Weights of a small transformer language model.
Training: 144M tokens, 4386 steps.
Each number is 50 + 12 x the weight over its row's rms, rounded and kept within 0 to 99. Layers, rows and columns count from 0. The size before them is the row's rms in percent of the matrix's.

# layer 4 MLP down (transposed), 512x96, rms 0.221, rows 359-431, columns 48-95
099:54 72 50 39 49 58 53 45 62 23 55 48 71 50 60 59 47 45 48 40 61 45 40 60 44 72 58 49 45 55 30 42 54 41 49 54 53 63 63 47 53 65 40 47 43 37 48 30
107:37 64 53 39 54 71 49 57 53 32 46 52 49 36 37 45 79 22 51 45 49 42 67 52 30 42 51 61 40 66 32 53 51 70 37 38 29 57 64 63 50 52 64 65 45 31 59 39
108:37 41 36 52 47 34 56 58 44 39 68 51 62 39 48 45 54 49 50 37 82 82 35 32 50 53 38 35 48 49 55 51 49 55 45 49 43 54 47 24 63 59 61 71 31 56 58 77
113:53 50 32 53 38 44 57 45 62 60 45 58 44 35 59 49 52 55 63 55 47 49 53 54 39 65 50 38 55 60 33 41 72 43 42 52 42 65 58 54 39 72 56 33 67 57 60 37
122:51 62 60 55 75 68 61 53 51 62 47 55 55 50 54 47 45 42 36 66 44 52 40 33 34 40 46 52 48 54 35 45 73 36 24 55 49 46 49 66 46 60 28 56 54 48 37 56
109:46 53 71 52 56 45 42 39 35 34 59 43 41 59 51 48 48 40 51 62 54 41 76 32 30 54 46 60 44 42 69 40 46 55 43 42 34 52 45 46 38 29 31 51 37 35 33 41
102:39 72 48 53 26 70 62 74 50 46 59 61 61 43 31 57 46 61 49 51 59 62 40 38 56 65 50 64 51 45 40 50 43 53 70 34 60 51 52 56 53 46 43 60 64 45 58 38
095:62 76 47 67 40 41 41 68 47 55 43 36 43 53 46 31 47 20 63 34 66 62 43 36 64 50 41 64 51 49 52 53 57 72 63 58 54 34 67 47 81 60 45 47 42 41 12 56
104:54 40 74 81 51 51 44 45 73 37 60 55 60 44 56 29 64 56 60 37 55 52 44 33 61 57 50 67 34 59 55 39 47 41 50 73 37 47 39 51 48 74 32 38 56 43 50 57
081:71 56 38 74 51 38 54 51 62 59 49 64 74 62 59 49 85 52 52 47 45 42 45 62 58 38 38 57 60 38 58 52 42 49 58 40 51 48 49 65 41 42 66 47 62 51 75 46
090:52 59 55 56 36 39 56 37 39 62 57 32 63 71 56 36 58 34 50 70 50 48 59 39 71 47 18 57 84 63 47 39 48 58 56 66 35 53 47 47 39 33 54 65 47 57 78 51
116:31 46 55 46 41 52 46 55 55 34 68 68 47 54 38 40 72 79 43 36 53 39 56 60 74 47 58 32 45 57 37 53 58 53 61 37 55 52 86 65 47 47 45 46 46 61 28 50
110:38 63 54 69 57 57 50 48 55 40 39 60 53 58 27 49 36 74 36 50 22 52 29 28 46 52 52 50 68 55 44 43 53 56 32 31 48 54 67 65 55 46 44 46 49 40 66 32
090:43 14 50 49 60 58 55 52 70 41 53 59 69 62 51 62 52 37 21 56 65 57 51 73 68 60 69 40 35 59 71 48 48 60 52 39 52 51 50 40 48 52 53 59 37 49 30 28
094:37 34 41 68 38 56 49 68 29 54 34 49 46 65 45 63 38 37 56 62 34 47 51 60 63 35 66 34 52 38 32 55 48 62 49 51 39 65 47 46 81 52 63 66 57 44 59 45
110:33 46 51 58 46 39 64 52 41 69 56 49 47 54 41 42 31 51 46 61 58 65 61 43 46 38 46 56 48 53 70 24 50 66 45 49 58 59 49 36 38 67 56 50 61 72 62 37
103:54 40 62 42 60 44 62 59 44 29 51 44 53 44 40 31 79 36 41 31 50 28 42 41 33 40 43 66 58 35 53 35 57 45 53 56 65 63 47 49 31 52 62 62 33 21 40 47
117:49 43 41 58 54 75 45 56 50 40 54 53 64 44 49 35 55 82 51 54 48 43 43 67 53 49 48 35 40 53 44 51 37 43 34 61 53 41 40 45 58 48 33 47 59 52 70 51
091:65 48 64 60 43 53 59 48 42 56 29 45 46 39 34 68 40 46 43 46 46 59 64 43 59 35 52 44 19 40 31 50 60 51 61 42 44 52 53 49 39 31 27 51 52 63 78 45
118:49 55 54 50 42 48 49 57 61 58 41 47 46 51 70 32 25 23 41 62 54 52 64 30 39 45 38 54 45 49 64 57 45 37 63 31 62 29 40 51 40 57 46 56 48 80 59 29
076:43 46 34 41 38 43 53 46 57 65 53 53 54 69 48 59 58 36 55 58 56 62 70 67 70 58 73 79 72 58 58 65 48 45 67 48 50 41 57 65 39 59 39 51 76 57 75 50
095:54 61 58 26 73 56 53 37 65 39 53 71 34 58 62 58 53 45 55 43 65 44 45 59 63 55 35 59 38 44 53 62 54 70 76 64 22 45 43 58 60 55 38 52 40 47 36 55
087:56 52 37 50 47 68 67 53 80 75 67 48 52 50 39 46 60 52 56 55 45 53 52 40 68 57 53 31 43 37 50 37 50 52 72 34 46 27 62 32 48 49 32 56 45 51 56 62
107:51 31 45 49 17 51 32 85 35 43 53 21 37 43 60 43 44 43 56 39 33 63 58 42 49 54 35 52 45 56 64 58 66 50 54 43 52 66 46 56 71 33 51 38 70 48 42 66
112:56 47 48 54 35 39 47 33 58 74 42 53 39 61 34 57 34 41 56 60 57 39 56 54 52 49 60 36 38 65 51 53 55 61 51 35 39 57 53 26 73 65 49 46 48 45 34 56
078:55 42 34 56 41 36 55 35 53 51 50 21 60 60 27 33 56 39 50 68 44 53 60 63 39 56 34 48 50 42 42 53 52 34 62 37 49 57 51 38 25 33 40 35 62 61 58 54
078:55 56 46 50 46 44 52 15 55 43 53 42 56 48 45 37 62 53 52 48 23 67 51 41 48 47 66 74 61 42 39 47 74 41 55 39 46 52 62 37 25 36 58 40 68 44 55 53
105:54 41 55 45 45 71 46 75 58 45 47 39 43 52 49 50 46 28 70 45 65 54 48 49 63 61 51 34 57 53 42 48 43 60 47 35 60 52 41 59 60 35 48 57 53 41 15 46
082:66 47 52 64 54 50 52 66 73 69 58 43 30 59 42 63 54 56 42 38 45 67 67 39 34 57 60 51 63 50 37 52 37 64 35 58 58 41 41 58 38 53 43 52 53 39 61 54
078:49 43 56 39 36 40 38 33 53 46 57 42 72 64 45 36 77 29 56 53 44 52 52 65 32 55 51 50 64 46 57 56 51 35 62 36 37 30 64 54 35 29 53 55 55 52 65 51
107:66 45 58 63 68 53 70 59 50 57 52 48 67 84 47 48 43 54 41 25 40 61 33 55 27 61 62 60 44 25 54 43 56 32 48 54 53 43 44 53 40 60 40 56 46 42 57 50
098:41 65 47 59 59 51 58 38 61 69 39 48 36 46 39 43 79 58 32 67 59 51 36 41 53 46 52 60 38 39 37 64 50 41 51 44 53 31 57 47 52 65 43 40 63 45 31 52
106:22 52 76 55 63 30 41 36 48 71 61 42 64 61 36 81 55 61 33 35 41 40 43 54 52 63 27 55 45 62 50 59 52 57 65 50 27 56 52 38 58 63 55 54 43 46 34 49
086:28 45 48 61 52 27 51 61 59 74 51 32 69 48 38 41 53 21 60 59 53 39 53 47 49 78 57 43 50 35 33 62 64 57 24 51 55 48 54 59 56 54 41 56 56 55 53 38
106:30 44 49 47 41 38 56 33 43 61 28 48 57 51 51 47 53 54 54 66 69 59 20 59 32 59 39 64 46 49 50 61 58 66 43 47 53 49 34 48 27 35 62 57 56 45 28 37
096:26 53 59 53 25 44 44 55 51 43 61 65 40 46 58 47 69 38 53 57 38 58 48 52 43 61 74 51 43 37 32 74 59 42 34 43 44 40 36 67 54 39 52 54 74 67 44 48
104:64 56 43 28 34 55 55 71 59 60 53 55 57 44 41 49 38 34 47 67 61 39 56 52 63 40 50 61 46 54 40 45 55 21 68 49 59 52 61 52 36 35 43 32 51 37 57 62
103:47 33 48 36 60 42 52 55 58 64 52 47 44 56 17 50 48 37 54 51 44 58 60 61 40 46 45 77 37 64 45 36 46 54 44 35 65 27 57 61 48 53 42 49 53 65 30 48
093:66 58 58 51 59 50 52 50 48 70 51 44 57 51 61 76 38 54 43 57 62 44 59 46 34 50 27 62 54 63 19 49 45 51 32 62 37 66 49 67 46 52 29 68 61 29 50 51
098:36 59 35 50 78 35 39 43 63 51 49 36 48 47 40 53 51 36 42 51 58 59 58 67 42 63 46 43 55 19 70 60 40 41 16 56 56 38 19 48 64 67 55 56 42 41 47 56
106:64 45 45 54 55 73 29 53 63 46 50 46 61 44 71 60 53 48 58 49 60 52 26 62 58 68 62 38 46 24 35 53 48 56 57 56 58 54 35 69 42 37 48 23 62 59 50 47
119:49 49 74 63 49 47 43 43 54 35 57 57 35 55 29 55 62 44 54 57 40 55 61 39 33 57 54 46 39 67 50 70 46 40 52 56 50 26 60 65 46 86 52 57 44 57 33 44
109:52 36 59 51 76 62 44 54 37 56 78 55 40 62 54 32 38 55 73 48 37 46 76 57 25 57 40 45 53 52 50 48 61 44 42 67 33 41 47 67 44 45 52 71 62 66 50 62
090:33 57 43 56 43 59 53 27 44 70 46 20 51 52 36 17 57 49 42 60 47 49 43 50 77 48 62 63 50 27 32 43 41 43 58 54 41 61 48 74 46 46 47 44 54 38 69 66
087:46 51 54 39 41 61 44 53 51 52 21 40 35 57 52 55 65 33 50 41 32 45 66 46 49 60 56 63 32 60 38 33 49 45 51 63 35 37 44 63 25 44 57 54 68 61 43 48
099:51 50 53 63 32 56 70 42 51 37 53 45 43 62 49 56 29 48 53 47 68 91 77 69 55 56 69 56 36 41 56 47 40 41 48 38 38 49 52 49 47 47 49 43 55 67 45 38
102:32 63 54 58 66 68 61 55 52 36 67 45 48 59 42 64 52 41 59 73 28 43 41 49 69 70 56 45 39 70 43 40 57 40 54 50 57 65 57 34 81 70 55 52 50 71 46 49
103:59 51 57 42 41 34 61 61 63 26 28 45 35 53 80 55 46 54 66 48 32 44 51 61 49 34 35 55 60 40 54 66 75 48 60 35 53 42 62 47 58 36 48 67 49 46 48 52
113:36 47 47 49 44 54 60 67 64 30 60 37 64 29 53 46 56 58 32 45 36 53 55 54 40 27 33 67 53 42 54 45 53 46 60 61 49 74 49 54 78 58 36 44 55 52 72 61
099:39 58 32 55 50 38 39 57 33 72 55 37 48 53 57 50 52 49 64 40 36 56 49 48 67 60 43 47 57 61 43 54 46 63 66 35 54 55 29 31 75 54 67 67 47 29 45 48
100:52 51 64 46 69 53 44 29 40 71 29 47 45 57 31 37 36 47 57 42 59 43 49 47 41 69 68 58 56 56 66 39 57 64 22 38 55 58 60 56 64 57 61 38 44 48 29 29
108:38 58 37 45 57 56 22 23 49 42 53 52 50 69 59 39 84 54 76 50 50 47 47 47 40 47 56 49 53 60 35 50 78 35 46 44 64 24 60 50 44 54 47 62 59 32 54 27
070:54 48 39 16 41 35 54 21 66 50 53 50 63 58 30 26 54 44 57 43 56 58 71 70 65 41 53 69 54 62 63 57 65 48 38 43 46 42 43 68 47 51 43 48 34 43 40 53
107:46 39 62 47 50 30 59 52 44 60 59 27 29 63 49 59 58 68 39 57 72 64 48 61 55 30 37 61 31 61 52 31 63 52 53 50 45 43 71 52 48 57 46 54 40 58 26 26
097:43 33 57 45 41 58 63 80 50 49 35 24 50 43 53 51 75 48 73 67 55 46 45 50 74 57 47 54 30 62 52 72 72 29 46 42 47 37 57 55 46 53 60 55 52 49 39 53
098:59 60 51 63 29 57 60 40 26 28 43 36 50 25 59 66 51 31 69 52 71 40 44 45 72 58 61 37 60 59 45 40 61 51 57 53 44 41 49 26 56 41 55 48 55 48 40 60
089:50 45 50 35 35 39 67 68 47 44 43 48 60 67 56 59 79 41 56 43 66 54 58 41 60 80 43 53 32 32 52 26 40 34 44 62 52 57 35 49 51 50 38 36 35 65 77 57
088:58 36 64 60 39 39 58 53 38 71 34 44 63 49 39 44 59 58 44 34 60 39 52 20 62 58 62 54 53 58 37 57 43 51 51 35 39 57 34 55 69 62 46 36 43 24 52 48
097:35 58 77 81 37 61 38 41 35 73 47 31 30 48 62 49 58 38 57 43 53 74 40 43 41 46 55 48 37 54 31 52 57 64 55 38 55 59 42 70 49 35 52 50 58 52 31 61
078:40 61 41 62 37 38 53 40 56 37 55 54 58 67 48 70 73 53 59 54 49 39 45 57 66 50 41 56 56 30 49 52 44 28 45 46 63 47 56 88 26 36 66 49 58 68 38 27
093:49 40 44 56 37 77 41 64 53 27 63 47 34 52 32 43 60 72 69 39 39 42 51 58 64 49 60 56 27 45 35 38 43 45 51 47 60 42 65 58 59 55 44 44 50 46 21 87
092:36 49 54 71 37 39 53 47 48 48 55 52 35 61 44 46 66 60 37 40 56 43 40 47 73 72 57 53 62 36 31 62 35 50 46 65 55 33 42 58 55 61 45 41 46 36 42 73
099:43 52 55 67 65 43 46 46 40 52 35 51 29 34 61 51 65 56 54 69 54 56 22 27 58 54 66 55 46 54 46 50 52 49 42 40 56 49 53 24 64 49 74 55 35 57 32 51
087:45 64 52 40 47 54 71 44 24 68 60 44 46 45 24 54 55 48 46 39 49 51 46 44 59 78 37 41 60 22 34 43 85 47 45 46 43 55 44 49 49 36 42 47 22 62 54 54
077:45 68 29 37 29 53 31 25 50 47 47 67 56 54 50 41 50 52 51 59 50 32 40 49 59 57 48 57 69 47 44 55 54 43 44 31 59 38 44 79 31 45 39 44 49 48 47 53
129:45 25 55 37 52 49 65 70 54 50 45 41 51 44 48 52 56 40 58 58 50 22 42 39 52 27 40 68 51 34 71 58 53 48 49 26 51 48 42 40 25 34 44 17 31 57 59 49
080:34 38 47 28 50 37 36 29 43 46 40 48 56 39 47 41 65 48 49 42 19 44 53 44 47 48 48 57 55 30 45 61 47 38 52 66 37 58 29 53 45 52 48 38 49 54 80 61
094:51 42 67 54 34 72 49 74 58 49 59 46 55 73 66 56 73 62 54 54 51 57 66 40 62 68 54 50 43 50 38 56 21 54 56 65 53 39 48 54 74 53 31 52 38 48 49 35
075:80 59 28 55 36 30 47 40 65 45 70 52 58 46 40 60 58 48 48 57 61 38 64 65 59 63 49 76 66 47 54 56 65 55 56 51 59 49 44 59 51 65 46 42 48 40 80 69
112:62 68 62 47 49 72 53 52 50 37 39 40 50 44 58 44 55 57 40 36 42 62 42 47 56 59 29 77 25 41 59 45 40 49 62 48 30 53 68 40 65 69 47 52 46 69 81 54
099:68 61 46 61 41 41 52 42 45 54 39 42 58 58 46 59 50 62 50 75 46 44 43 47 45 33 61 75 44 26 34 36 60 54 43 57 52 70 41 39 51 65 43 27 51 35 47 58
104:49 69 45 65 73 53 65 60 81 38 59 38 38 50 49 68 61 22 38 49 60 55 53 55 51 30 53 57 35 52 76 34 37 50 54 45 48 54 51 68 60 38 51 53 49 51 66 40
107:58 34 42 53 41 80 45 21 35 49 60 40 31 54 51 46 53 40 59 53 39 35 59 45 57 56 43 22 57 57 56 42 61 47 39 43 40 46 51 48 24 68 35 60 48 77 60 67
# layer 4 MLP up, 512x96, rms 0.226, rows 360-431, columns 48-95
095:54 46 45 30 49 58 47 65 50 37 50 57 46 52 70 39 59 48 56 43 41 23 39 46 21 39 31 66 46 47 49 32 49 55 49 39 61 62 55 61 30 56 33 61 57 54 44 62
101:31 44 82 45 68 51 42 51 44 40 50 27 48 50 51 48 31 60 60 41 65 13 64 38 46 44 58 68 50 40 56 39 64 31 53 42 60 51 45 45 60 64 62 42 29 56 61 46
104:49 49 57 33 78 43 36 46 41 63 59 46 53 79 42 52 46 17 34 41 50 40 60 55 54 43 68 50 42 54 43 49 44 47 24 50 55 41 42 67 59 60 35 37 60 51 47 51
122:32 53 52 61 67 65 58 34 66 39 37 43 48 53 24 64 44 56 18 54 51 40 57 72 53 49 51 43 62 54 26 34 56 53 26 52 70 53 66 67 39 45 42 73 62 56 51 54
094:27 49 31 51 42 42 34 53 43 57 46 58 51 51 62 52 56 33 52 57 44 52 64 41 44 08 58 75 44 46 47 76 40 44 38 53 44 77 66 50 67 29 65 63 43 56 57 53
097:59 69 36 42 39 54 29 57 66 49 44 67 54 47 67 69 43 67 43 52 42 58 56 58 57 28 25 51 23 46 57 44 54 24 34 55 47 68 37 65 39 33 38 58 47 43 73 50
086:48 47 36 52 25 50 44 63 62 56 52 48 47 61 62 55 40 42 61 46 54 69 47 30 45 44 47 45 48 51 41 60 54 63 45 22 49 44 60 52 80 47 49 61 56 84 57 70
102:49 35 44 52 52 43 52 56 35 38 66 56 55 51 43 34 35 48 35 39 31 41 47 46 46 30 56 54 53 56 64 54 32 66 66 24 51 53 57 42 57 54 55 42 58 43 49 41
095:44 64 58 33 58 44 46 61 43 44 44 53 62 36 55 33 32 55 49 58 43 58 60 37 39 43 49 50 75 47 55 44 51 40 44 34 42 45 52 44 63 59 26 51 57 30 40 45
100:31 32 49 39 51 60 37 44 68 33 25 34 47 31 55 53 49 40 41 28 35 59 49 41 53 36 53 52 42 53 52 43 58 46 38 37 49 62 35 48 65 52 61 55 48 67 54 23
114:57 45 52 32 54 43 47 62 54 56 36 40 40 53 59 72 42 26 72 65 49 60 56 78 39 44 51 67 45 37 71 49 54 52 30 44 41 39 35 38 49 47 31 43 55 30 44 53
097:52 78 56 62 50 43 43 60 25 54 47 61 47 42 40 48 39 56 52 57 50 37 69 48 44 27 56 48 46 42 34 37 60 43 62 50 54 47 58 47 45 53 39 51 46 36 49 58
093:57 62 43 59 62 60 52 52 58 65 57 55 38 33 40 32 37 59 60 53 49 33 67 39 35 45 42 52 57 35 75 38 40 59 47 71 50 59 60 61 38 45 23 56 56 39 50 75
110:58 63 61 49 64 23 66 34 70 44 58 49 53 55 49 49 51 42 43 43 47 44 42 55 27 46 48 58 55 67 57 50 67 55 44 51 61 37 53 64 35 42 42 30 48 44 45 42
109:39 38 51 43 52 58 57 30 55 80 51 60 43 34 57 48 44 49 56 50 62 49 52 57 43 59 53 53 42 26 52 60 55 45 68 45 68 46 47 35 31 63 54 42 25 49 41 63
106:43 51 57 53 63 35 18 56 47 65 66 71 51 49 55 53 51 54 50 39 44 36 57 35 57 54 56 45 38 71 57 53 49 20 58 69 55 38 47 51 48 40 65 40 54 56 59 45
110:32 81 60 37 61 46 55 41 59 37 47 53 53 41 44 55 61 39 59 66 40 52 55 58 57 51 57 69 46 24 40 43 69 43 74 57 38 48 75 53 37 48 68 59 65 39 54 45
099:55 46 50 63 23 47 41 54 41 45 60 57 59 58 62 43 44 29 63 58 21 50 50 52 39 60 58 35 67 42 43 39 44 66 53 33 69 54 59 40 42 49 64 44 39 47 42 44
103:50 69 45 45 68 58 58 36 50 39 73 56 46 55 55 45 32 39 55 60 56 66 44 74 56 37 43 69 35 53 50 50 38 44 46 32 58 55 18 39 70 40 49 44 58 73 70 44
118:70 46 33 43 52 45 54 35 52 50 67 60 49 83 75 45 26 51 66 58 52 39 50 28 41 48 28 37 46 62 30 50 33 53 53 60 60 58 43 57 62 58 53 45 52 44 40 64
112:27 49 39 60 44 46 61 40 57 41 67 79 49 50 58 41 56 71 59 47 23 71 33 62 32 45 58 59 63 47 48 34 46 47 48 26 59 30 47 68 55 41 69 56 69 45 46 52
094:32 66 61 50 58 67 46 53 15 25 52 46 54 77 50 38 45 48 51 59 53 64 61 59 44 51 55 81 45 66 43 51 53 37 35 49 47 56 48 33 46 40 54 50 83 41 50 43
099:34 52 64 64 70 58 61 25 62 74 54 64 43 64 31 39 65 48 30 43 50 46 58 54 30 73 66 40 50 65 35 25 54 52 53 56 42 51 69 32 34 71 46 51 54 54 46 48
108:49 50 23 24 74 47 43 42 57 32 59 69 55 45 57 44 49 34 42 36 37 57 58 58 37 34 61 74 58 33 52 78 38 68 43 49 53 40 45 71 56 48 57 65 47 39 55 54
090:23 45 59 53 53 65 45 54 28 43 40 39 38 66 48 57 31 80 77 48 48 52 47 54 48 26 52 33 54 25 60 58 40 66 58 46 40 48 65 51 44 38 48 61 49 49 43 75
105:45 55 38 50 38 31 40 48 43 77 44 62 41 57 28 56 48 43 54 47 66 18 50 52 42 63 43 29 74 66 59 59 26 52 53 46 52 34 58 62 58 56 26 53 30 41 74 47
107:59 69 56 58 46 45 46 54 28 58 53 61 35 48 36 68 51 52 46 76 51 66 77 31 51 29 50 71 61 50 46 45 43 58 57 49 54 53 42 48 24 47 45 58 51 36 49 56
082:49 67 40 60 61 58 75 54 49 54 43 48 72 68 57 31 51 34 54 54 36 57 64 56 74 39 39 37 54 44 54 57 48 49 54 36 49 52 85 43 39 47 76 54 61 36 45 50
117:48 48 38 53 52 55 51 43 55 46 73 46 47 34 68 64 35 53 50 38 37 32 42 12 43 38 59 53 56 54 60 30 56 55 60 48 66 53 43 27 35 56 28 58 33 46 25 54
093:54 46 63 52 65 54 37 56 24 55 49 39 58 51 46 52 41 55 42 68 38 65 53 41 39 34 61 51 39 28 49 59 42 55 60 40 37 50 57 75 40 49 40 47 52 69 71 66
096:42 52 57 30 39 40 65 48 50 43 55 64 46 55 35 47 60 58 73 30 40 45 77 63 46 50 58 62 59 37 37 48 45 59 61 47 63 50 33 52 64 60 65 43 59 50 69 49
108:51 34 37 35 41 64 41 33 49 44 43 58 27 66 70 43 54 53 53 54 55 52 38 50 47 38 49 67 74 50 53 53 38 75 52 58 69 77 31 52 52 60 48 67 50 40 56 47
097:38 54 68 62 53 28 38 56 60 57 45 73 26 57 67 57 69 61 70 46 57 39 44 33 47 45 47 57 57 49 69 62 51 51 55 47 51 54 43 39 51 56 52 56 59 64 53 41
102:46 44 36 44 49 34 72 53 50 54 38 76 58 53 48 51 62 59 65 74 33 29 26 60 48 52 40 47 30 65 38 40 38 65 31 39 53 48 44 46 49 56 68 57 58 45 55 57
101:59 42 63 48 65 50 62 56 64 82 54 37 55 47 45 46 35 65 29 47 60 52 53 65 49 46 41 27 67 59 50 43 61 74 65 64 61 39 65 46 50 49 62 30 76 26 62 58
097:71 39 50 50 45 59 46 41 42 78 63 53 36 64 55 46 40 51 56 39 49 49 59 43 62 60 55 47 29 57 53 61 47 33 58 58 49 62 36 58 41 46 60 50 64 62 69 51
093:59 45 70 52 59 38 40 25 64 61 39 52 52 53 28 48 50 56 53 45 39 41 44 48 60 68 52 55 49 79 56 41 54 52 35 41 47 43 60 44 58 58 83 40 48 25 60 53
097:51 46 44 55 52 49 45 35 56 47 50 60 46 38 45 25 49 65 37 54 25 49 57 30 42 49 43 57 84 40 42 66 39 29 50 33 56 54 35 54 56 35 75 32 51 37 58 56
084:70 38 12 57 63 41 34 34 57 48 39 44 55 34 41 38 30 65 41 62 44 53 36 40 49 58 42 53 64 42 46 59 68 53 52 35 51 49 55 54 49 48 49 67 40 29 53 50
091:53 38 36 50 53 30 49 42 36 59 47 42 59 41 47 45 54 43 67 33 65 44 36 45 61 56 45 35 41 66 48 55 36 62 33 37 64 57 72 56 46 63 42 47 49 60 30 47
111:49 42 50 75 39 52 56 59 52 33 42 40 57 59 30 17 59 66 36 41 38 48 67 40 66 54 57 41 33 54 62 59 61 53 51 44 42 35 37 44 70 52 41 55 57 56 66 56
094:46 48 66 46 38 52 32 53 60 38 35 35 42 70 58 46 75 50 50 51 51 43 72 25 26 47 46 40 72 40 40 44 59 55 52 67 48 59 44 42 40 66 45 65 58 50 45 52
093:58 51 55 52 65 52 47 65 41 46 48 59 55 59 54 55 26 56 42 63 44 51 74 46 46 55 60 61 27 55 56 42 75 52 50 77 53 49 67 48 34 61 55 51 60 52 37 48
089:45 48 38 55 50 50 55 45 33 33 63 48 68 26 40 50 38 53 61 67 37 57 70 72 54 44 62 61 43 52 70 41 49 63 61 64 47 27 55 52 50 59 57 55 51 61 32 52
099:50 47 48 48 79 46 40 58 56 59 47 69 54 51 53 40 64 42 61 75 43 32 31 39 58 46 41 45 66 60 45 56 41 73 27 80 62 57 69 62 43 38 34 37 56 40 45 36
098:53 29 47 54 56 60 34 43 49 61 52 75 51 56 69 51 26 54 50 57 58 30 68 41 33 59 71 43 50 31 51 39 52 45 40 48 64 34 57 38 35 59 48 65 37 52 20 53
097:25 37 40 42 33 55 32 51 51 64 47 53 61 40 35 60 61 57 45 51 41 15 49 51 59 48 47 56 44 68 44 75 59 53 30 45 44 55 56 53 54 47 52 61 57 37 45 62
113:57 71 59 38 52 40 51 38 49 62 43 71 53 36 58 40 35 61 62 48 50 41 52 42 53 53 65 65 37 65 33 30 42 33 42 50 52 57 47 36 51 43 62 33 50 42 49 46
092:57 41 31 48 56 55 65 55 79 54 29 58 57 67 39 46 34 39 42 45 45 48 56 59 32 64 75 45 55 49 63 42 26 51 32 47 57 63 47 43 40 42 38 58 54 64 29 38
099:45 41 46 41 58 80 46 62 56 18 63 62 45 42 65 59 43 79 47 36 21 60 45 56 55 44 44 38 39 59 33 46 46 50 53 57 42 56 43 67 49 59 32 40 53 30 57 58
105:63 59 59 50 49 21 48 42 45 61 45 36 86 47 47 49 51 59 35 62 22 44 50 44 49 47 52 32 48 48 28 28 12 34 60 57 71 57 52 50 46 63 67 48 66 21 44 60
100:25 58 57 54 43 38 49 34 40 41 43 38 53 66 50 41 70 58 52 39 43 55 58 24 36 59 71 53 38 56 40 40 40 54 34 67 46 49 36 54 57 50 62 60 40 51 62 30
108:43 49 37 41 51 57 33 47 34 45 60 57 62 39 45 36 41 17 41 56 56 39 65 45 40 65 73 48 47 68 62 20 58 46 20 54 60 59 39 58 37 32 26 34 55 50 58 66
090:49 42 49 51 46 54 53 35 72 44 63 57 69 61 41 52 60 62 55 46 52 35 45 35 55 59 35 41 31 47 42 46 29 22 48 41 68 70 53 40 29 56 35 43 49 53 73 50
090:59 47 36 31 61 56 38 30 54 59 70 50 39 43 43 49 63 60 53 51 67 37 42 36 61 48 54 31 48 70 44 60 47 33 47 73 64 51 60 68 29 35 47 32 53 63 59 43
088:40 65 54 61 36 24 73 58 32 56 50 54 30 64 46 37 65 37 66 70 56 50 61 39 50 68 36 64 41 53 54 49 60 44 58 58 54 65 30 59 54 49 85 58 44 51 58 64
101:25 42 46 58 61 52 40 38 51 40 63 35 29 50 64 55 58 12 41 71 56 60 50 66 43 33 69 64 54 33 50 54 47 61 37 64 53 55 88 52 54 35 45 43 62 59 40 55
108:49 31 49 57 59 57 36 49 49 77 66 33 41 53 38 27 58 50 41 41 43 59 86 34 46 45 56 56 53 72 42 61 41 58 66 45 75 48 54 46 61 49 56 81 56 46 58 40
093:60 26 31 42 68 43 36 28 57 51 44 48 47 69 42 48 64 26 40 51 46 50 47 49 61 51 27 48 51 46 52 66 39 60 34 27 77 48 49 40 53 67 55 57 47 43 53 37
103:53 59 57 50 64 52 78 31 36 61 71 50 54 45 63 47 42 36 43 58 51 32 33 54 53 45 32 41 43 63 44 57 36 54 74 67 45 68 52 48 52 45 55 41 25 56 58 41
082:60 77 47 43 42 55 50 54 61 32 33 50 54 47 58 44 51 45 60 60 49 53 52 41 34 38 53 44 27 65 34 41 57 69 64 59 41 40 46 51 50 38 42 46 51 48 42 70
102:36 51 28 34 60 39 70 57 55 41 38 49 51 35 55 64 52 59 47 44 30 51 52 40 66 42 38 77 50 54 69 68 45 58 35 37 61 47 62 71 52 48 38 48 42 32 57 77
093:37 48 51 42 53 55 40 60 63 45 49 63 41 47 44 66 35 30 33 57 42 59 47 49 41 52 40 55 46 71 36 59 36 66 51 53 80 56 47 66 38 70 38 31 51 50 58 60
097:51 54 52 55 49 53 51 58 54 53 65 32 64 33 44 42 45 58 55 54 44 45 42 20 51 49 64 47 39 49 46 43 41 73 70 65 54 65 40 46 41 42 33 55 44 46 48 41
107:39 53 70 54 33 61 71 43 38 48 61 56 50 57 76 56 49 53 26 54 58 49 65 46 27 54 60 38 66 55 34 53 58 41 58 59 50 46 51 27 63 47 58 54 45 50 68 38
096:52 35 49 42 51 73 53 49 35 43 44 46 60 61 68 41 34 61 62 37 56 88 42 30 47 50 44 32 54 47 48 46 44 70 54 39 39 52 46 33 54 56 43 37 59 44 33 47
083:51 47 41 52 61 47 45 45 27 71 49 53 67 57 55 17 55 57 55 66 56 42 69 57 61 64 51 47 61 47 39 42 73 68 58 43 57 35 50 39 59 41 53 63 37 58 52 50
102:45 51 50 39 48 68 59 56 46 37 38 56 61 52 49 70 26 56 50 39 48 51 54 25 55 54 63 50 51 69 45 54 37 39 67 52 46 45 41 60 75 71 36 49 68 66 54 59
108:32 26 54 53 35 45 47 48 44 45 67 59 51 63 38 47 58 66 40 41 37 42 60 46 46 46 57 32 58 63 57 46 29 63 51 78 43 42 41 55 53 43 54 61 81 40 64 53
109:79 35 56 48 25 23 42 52 39 58 44 49 66 58 70 56 52 41 44 64 45 54 59 48 61 54 37 68 43 36 50 38 56 41 51 62 50 61 55 30 49 70 49 32 49 37 44 58
104:58 38 62 45 31 44 42 60 40 42 41 43 54 40 54 64 44 33 60 68 48 56 65 34 47 32 49 46 42 49 57 37 51 40 72 61 35 56 67 57 35 73 56 34 45 24 60 61
099:48 62 60 37 39 31 60 52 53 81 55 63 33 50 34 45 49 54 46 54 68 59 49 52 36 33 36 57 46 46 64 50 55 39 47 43 49 53 39 73 61 47 61 36 53 29 69 36